Each number is 500 + 40 x the weight over the matrix's rms, rounded and kept within 0 to 999. Layers, rows and columns count from 0. Numbers have three digits each.

# layer 5 attention key, 512x512, rms 0.0264, rows 470-495, columns 0-127
508431528495498467465532518552489430552538538453493461510518542522462444481481434517568508408445404452465554422612450447479483581435433491499562479500529537526529563478528514424486525497414461496509530466493474478598454450475466476452498514522510566518538469509508555493446578525498602506524501528623557548532566514549509491487474506474580462547495500590460502551498583525479528554509
559526501437533479480424539522560460452454497521497517457393468484499576535476495500588522482460395481501547489393568511526476522566441531483505514465447503469529458420510515512446463445449461484544497409488379501540541511557529488437536551498539511527493507452478521526456515513568599465434606468430499510518576469519448444531535488521488535533543417405463543548512491545509455505422
431459412387491502453539463387560523490484378472407539455472430468481473527502502511407508510451607530538431522489521482482518569405451508441534472487507469453512422484505457503448519410466481478407455484427439448457464464548504493444441503475426570500538480565434570487497487458460515479494490477411493468478500534451508476484495476534488542546554502501448415498504454485518580479463
500442531446471550499453616532536508514505589505450481472397569495549462510453443541465491545507532466519565478488436470480495526477461562440483449443529535523542478471476508530490538486592474520521514433517453468546550526541469542454479520488552487509546528489509475495599451511473485501479534536522544538562440486584472426492533486563433485512476517470478447564551443431480501473523
539423576525467521537458515456496506532488538527546556473506553496475506483470442433507427526610502477444500522522460503459489557506525500458480509499505532492498467461547458483497542490581499565442439510586486547491550513522519430579479474604533519453458470441481605562552543502461555569591487471520525498573487586555480508528462522445517515449493422481459464508583454523425534523505
560431460462535539534535486538541540465549487605519487456481465474504505480535466441498543561485459521506520529437547488445461560477438535467534494486520489594472431564484512464475546441514381417526550447459492469426548575516507530587498490498501516460453489510488448452547526491532468458509401551512477531514500525387477552526492447489553443463572562497524466571423515479413481505528
550477443595516529475461544459470538512498469489556444504593474589555452499462538571482441515538433519573418550505591553544568511465463555477613532497415531479531526472487536531460494480482552521430530485510474567594593469487499507475602518614398439503522457492545492479527442504509460560504582582432548403500485468574505526501500460459493405459475498523489518504473493434427466480468
547523520456457450540485496524502513504569466473424550490457489471526553567483494489501505516431479476453485491462539502515507489504573561513518487390495470514445466501448447548506554496452463520484451540507454424505489481441493501452429482497475466458549545497478485607494530504574492521442518515529487504613464433479501627502468460532516471456502433570588401563400456510513426544462
453556568488502522486453493501481621512553512543431478531489503450536469545537593490539591487441513533545586452478445468477496431541435503484564421477504420471419486506506446566483478523519386474547479494504500498534528490385571545528483426514510590574516441483558496539528499446434485497477570590433466536520565449561547494507502440582491474517419506484583515507517513527497576515502
426430462551482495555481534612580634477406448520471526441490463479530549482458560466506518539536510469539461472506546458466522475421479473581535440542552562516503521518508465477532475577531558548504517521462494391507514487429535469560470573438493528466443482512517519521526487440546527435473503482519515461533491447476543484555592511490490439476486550618544520433500523512434423486533
533446481519405531560545542471548472530457509530494551553472600542514586444494487477484586512503499428452493378445525448502408534509526492466567478488552544601473505488520526515519533435500539565504522517432477484534464607542475587461525509483477490463482514481503479554585454549463564370417474499542491515538484465515459474497523511433573409481492528460462462481470492564534455570452
509354460551487548534568418505515524385519432521496477519504555551507501556490494504612492484573558533422563456496484517530432537476531532461505485503549447454499433524459519375437583475463515455460463551427499482542562470578548556398578433463512548469562417496530482479444371433469475587495467503399417450549549496424486556535537489406468504491409441519538588592469528446525503502506
610486539548423549485518520535513538520547522587447527517572565515480474470559524548515485460503515548582595439450535536521521510428496488562467361493434558556428526416502500543484517477572520592587514529508471504466464490457467576451556436484541582558529522470497452472554491417457535535451517436415527530414529600481557535541532435475558556357483518512427459487487529465490486590431
551446508515476589493534510534571518503533513385440524536495480435488433523455500464521557523508616448501559539455549459518435505498440464474597499526562568436528538552511503511516496457470545382486547532416400501479523513469524499482482416530532466489436555546513428478502556510507442390472502504594474502519514551500458454528530565536408468498520531545537472525495524516396535571496
555486514544492523521451475475407575502543512481527511524458456453486418491552496484462464487482486595486376518540528460555534543475486493512452492451396504551536541454501427496521446456434507444446568525459434501495523522469494546512495506554492499501471457473464502482379479448455486461498459538563486575589502457544470563471502513505461483462531521528457531454565539540560539496559
515474474495498478488491438535492476522489546606479496431525479446498527500434492418535510459423455508489470500548522377551513546437551389528546532504494512522492534519455451513467475491516497467504467522536443472444452452545597578570491529493471485492403482484588526529528463509563414535487489448455482462449470529462536480583476463529434470477514447450495541511492500533540499397512
450579507540449550459515452514488496477506434448413572507519520424533509335497497369502485439537512479503473479476449464478487518528538556516495485481471587468528499507482461534587468489511460506563449488504517454554486485615487484538488507461499466519499524522474519481512610507504495538451521409518500518506532457527538455471532538471502435538542547476511359545474474475537534460525
533471568611449545444441583459411527454499599467421409458495504565592488486566435483478480463451476449464514519468446503507524534390464502485460561500478537487549548415544548539403414460504386553491516572527506488482545546488429420512544478496591523513555494570498571618380471563493440434556469511503520458473464537541518492521457484444508478505592497533505399559455554547452497443496
503516485526476538537536487505460495448539488509513523400481454467479562508539539483486533476513520580497471432487515493505531459502521511516469429582587483552451550589549503515477461522523420509543533501585513534491544533503520544451539452500512543472526524487550452534525545472510441444565507510570491436473459571545531578458510544526379531463585541625468507505521465490485522568521
480404550458511559524524536533427541426538547538478478414532507546479522512544428451465473519504464489505506501466458437506580554520497553520474448440466512478489495379465498518566519506516492505528474446459532407490463529457508476503470537452529543520424534635494519498487472505444457485533514494531488471589515527481481447520511460515472566458511482549500488488418480497484444514559
534518497505488575541427502479489468488414506485500442468444462574518535499515528388371540533463608496498515471464581536490515528487471454492477548548516502493488582486457543435451505555506458638590576522539523375491426497510504514520540508468519498521532450411489479435496523467542426491467518590426511512414511416517524568555417539456492513503545457492445492504453467488521535490478
538517563469497510502545495526518472503522496522529540520526434510429412466485490540407569486492476505531580518483613486496484461552560533454450472500569443533550541538578425490570527598402519465456451491530449477583469572512476596449472489490571493489538514552534515516521561491569495511429508452570446533541481525527514516539475485481557528460575469504528515502501471412600537500540
453559476590563558449524468552525538444480566516442467457505465554513498532531476427525538489508500534504530454485447521474474398536422470361459497506514462385541516507548507451514542462538505563488543477525466533502470477478420515618439429550575449528416523466480572454440554489529490502435485461533495505490473517481501509529556454591509541525482594518537550520536529445582504453558
443512410557519465521459466467535496496453549513537527537500497440505491495507517593495491499539504515571547497506519534482538525551485467459542543491562600552535449492525529491498503524493499498523504496506430487528492583431449493484520452497540477486448530473555470451493468444572476401604511423472537499599503516558538523449463543471416501561550458488473424450401602555483461453430
481530557469412489458529490547414486485464570544466389513582549446480429595498480425532478498526500464473496557500509443405535533522450547525598587492487585520509475451502566523462523567562500502481505499477457545399507447477450551505468542485473493460550503444532487472509496567495528431573544567566452566470494501528509517465478503475532564527553430516499593507531477511480464494413
479461516566497587496482423557471460458441523566422516518540442526447483555451592452557442553380509540409428502524486504437459502455600458420473510478476493546486520499513503498520504490506569543490481525514467517455489459459494417450464493542514472512437473472462441512541451528559502499486498496516483533538525453458486543509517491549509541531531430420593501539474503455444567565491
# layer 5 attention query, 512x512, rms 0.0264, rows 471-495, columns 0-127
518505480507507508441471496500401434440525471614442474458424485566480453540532479498541463480568483448499486481505570524467458491577405572494478442451452455511467480468435442479495580545549401617426530455465510533545549525446550490547547509461553578533442472530516500548556463551437465524573533520436461547572464546480461431486463533472481520533483473444512561556496448522532443467465
465439442489453494468494639460615400577536470481450509468503411514462451497538519540494526447425507460430497424539598453485510567391544494472527473442420495415518460491596423458507543412452468454526528454531446501444606469548481473514452588523454529522566423448451523457490494491485512484470609492457446461511551485493527501456502580588506511557570534477529485475477451567427488457477
516533461481580476544482584482576535479486539431441470508402549565533523503493510541500464452499656469477550467594483426446451559436508496507457493366505503466560486513449497446546526428507536515557457513518459462493551494559479556404501487432465538528619531457455503548525471500472580522500459525559567537519507526601427533476578501454540466529478505481535504474503465492438555456528
521488547524558423467520467510546556511547490511466521475479569518460542546511570501514499540492487537450485587489473530470489533475505504401531461532492523488479487452633520572441516550590549494434555538565464476493515482447507449449455440563598466494542434449514398590484565464475418487528454563550534483547480545474457527443482485428515476429500543473514437532530511558442499520548
543541562493505587535554472521498465440476479433462504396502537467483427515455513471458508584505540534485573482498566512450436607509486532468528484527500471592512446540437515511433564527525506499580494463527434436418518572500488494537493468539483594433575554488520486477404491506565485454489471503467554467517548601438523597455486486481510487531479448505547471486467481505530510515567
517430349527549474526477496457551502423432479535498495435596481488532503555562467496529496512566516576519470576463517496598454464526500502464497554549440536505581498541495496505476496519496464627491464489587533558499544482488457520513517549506544492528461497545531498414479551529463471610474555552397499509564443477520462481433483473536502455445464448451520525572497454522413519478468
473441548478457553449443518518548552519472518422476555477472572458568487533458444482503447477485485491429531472465479429466391443437555597531426482518501488487496526533500452488528523500375471528458456514494479519588517495483464429475514527516492548432563552511427624514556479520563533563471564487580461502629427487512483635557502499550479467496461456551489470484478542493527511546407
522518584536455565385542557476528507491552562565371531495516553472582550568521596512411549357498525581525567430429454510561557570410466523554441550456480466433467448501549535502461570496517479506506507553508532534500441446498579495502488480490476457570554486475482458562525436549539492535558547522476571524410554433534440557450495553645447544572502493554508491543495486509527606514524
341473471489509582555463465574577441521466506435576516469512508499454488489578546402556487492420539443489541532511494515450518568437543472570489525568557479426507492484455504532514505579539408459571489482481519395554496490442477579442436499491458469491471503505515494581494546501537443553481491533527571546562542405539521417450488495524429478523514556574472491530481502592385460500528
578451446482489520522542494497508407536467459533632525544426531533502510440558478522537544475450507528485442471479472493507441568487462425464523509479544511527423503517494486479454546517529506521563627483452529485449486476548536511432591548531432528429507552483549564392546427464489532422478508451472481488505575456535571451452508425509523449536471464470450526367505458555582547553445
597437521573507489488393492518524469502507456493571487477458521495470496509510544557612624490495521441496466573567473527480510546481586528549486523468536432469493456614429504382454547516461495470531470565488589477428511501445561529462543500526486511429520409425535549505449466498497543604505440516450476499538479433399508446577511535494444441527423500436543512540500489497517504546498
541433482549595558534486463470441498465494501583469491442564492530543392476520597518500566533479482467489496508540507529610453473436471496491539379525482489529487579409572490483407498492526462508559532489476582536548519521479593453492537599444549524619578546476499432459496491384537493497480517475507509508482449645607460563506534475495488531539412514522483595551538486426453482553485
509506552486533518516534496504493573493527579505432526523426622395590445521535569534481500536445517517580545597512560456471479505593516459520542515565576516407462529503436463510528475412511595463410518439509453522439525552443527533476455481475550403417403455511574448484500523491500441408446523416490531502506420539527421439541457532594474471515397562488531499502513461446453490489495
500506541541441564550512492464447502484466510442517508478493423426529461425526462507423535502632451519611540459599543502523532448504565477574400480549374512456531486384526454593559480508396530386493429516468495560502541532478518527516483479473572479542521525538548505477391563462452480485599427527507461459565521452525567603511518429555492553454551486583506521481589490546467519497574
488490471570500489449457517430422501552521474542462460450514461597490506473451574486536405507535474493480476522533496508470501567509442449420546629541505439482443471515478445560556469531459526442535517544511481495500485471474647487494575565562431525477502469424539529559537431528474531425491465532433509515494506454505530531519501381497533507594530597519520530581501497671501487461523
500478524531519482451500464509505383535536514488385512498546476505512445365527474497442525410509524471573479478511428460498595448454495526501589507585552515455475537557490409490500473484524439505562473487456458504450551496503543530449465421468407510509458477465425542577456476446520508537427503448579533422530569418401506434494383460467465460436513496456589459456528540417487509467514
564464510514490408523486485479523370522477504392488509474548506487548564521556525485525513524517516554542462476416382524481506484544440505534480526541456523520528419437526592535470456555437590562519484625514513567458488452537516514517486443515535448479538434558531504517570429508459498522584501586505430487498534432581489421596468523472564472441548474456442479535473539472534573362508
472503442526398559576505557502483511522552507481456554529538500477489491489535542481521494449554537523488485466518500467534477501444528518511490418506472527451459515511497644481535559407500429410478471555520469482484519484537564541525468412547445510522418524482529559540564572440477518479491451455568515511457449513488556524399572576383486471430448580526481544506555562494512467452530
442481459511494496520470489524562449508478460532558498530485566453547583469481493460582545552475448558423586553424506495541560515506620616571460540460573479567453399466514543527510512477442452448424543546492459518464615551560542535519484545416481501485546532483424466446487445444495466505466556564491508472557536568466507516550517419537550563450523509566499496475540519586531472476536
427501487544459606500556475520444485461358497584431505507464522446511544406516469491422464530486522510440573548528448429490492473453437478525520494470497561577466538522429546472443592458552380534535522487542470499399462515502417464459492396516508543545473533458476420525426404467441541476459484531524551397519355445474537560410494477389476516403549460488511458537430513541511501510492
463508534518511555466564428425496499520541545545496483587448431482514483491491466549451567514486447474435473463486620510453500576404580525451508424515504474575481520520449461417446463533454467405434595475532421484468512513373588413463469477517504526563534424618524498496468494533534480532557536500471461466618462466588503467461513425547467442551498514423467504510475526404484549492537
506525507574511487552585403506352490486504459467581483429461467491527494488511516483396483510508570466533545490508441566454507478479475546440555500448559455450481516469538480511491502511514514416390540487542490434518464419520481513479525538498486500507531435447452580370473532378519533414500538473511523468466525481526439500484526516476554551549501584453508460599496454564491472419497
550441543553525521485546559448491514518471596526478573512407583469472498521547476566462463515647578485597567573560435492526458567560476447462504447548587475530515504438508473545478547568448522440491393481497457559468529525468430563490507465524454544552523519546562541509661523454485590421518505459508550637472535610486519484557535549521437514542422573521491480563481422537517539470483
550520471550463409479539478515486596502455435549477423557537528512550496532452578413438518443525592521454455553472591537551495500462475503617471494483601612471492482496530574508539447608478537486534519465482581529513579478471457435449474514497559525479581447521558545476550578555434470383509480482494462563491566518509473485440448513462439530568565444540489588530429385572560512546467
528505514542505541512549394492515463476443515545495582435542486458506498468515463459543497529393517512497446536507423445468485572483494552436397504441631484577473529513523557496548477521464498492447531413443523457433513497469495501456513510543525426557522479463532491551499503505575499522477499509518499565481411482536545486489437454520509546554544523588582460491526513487503547521423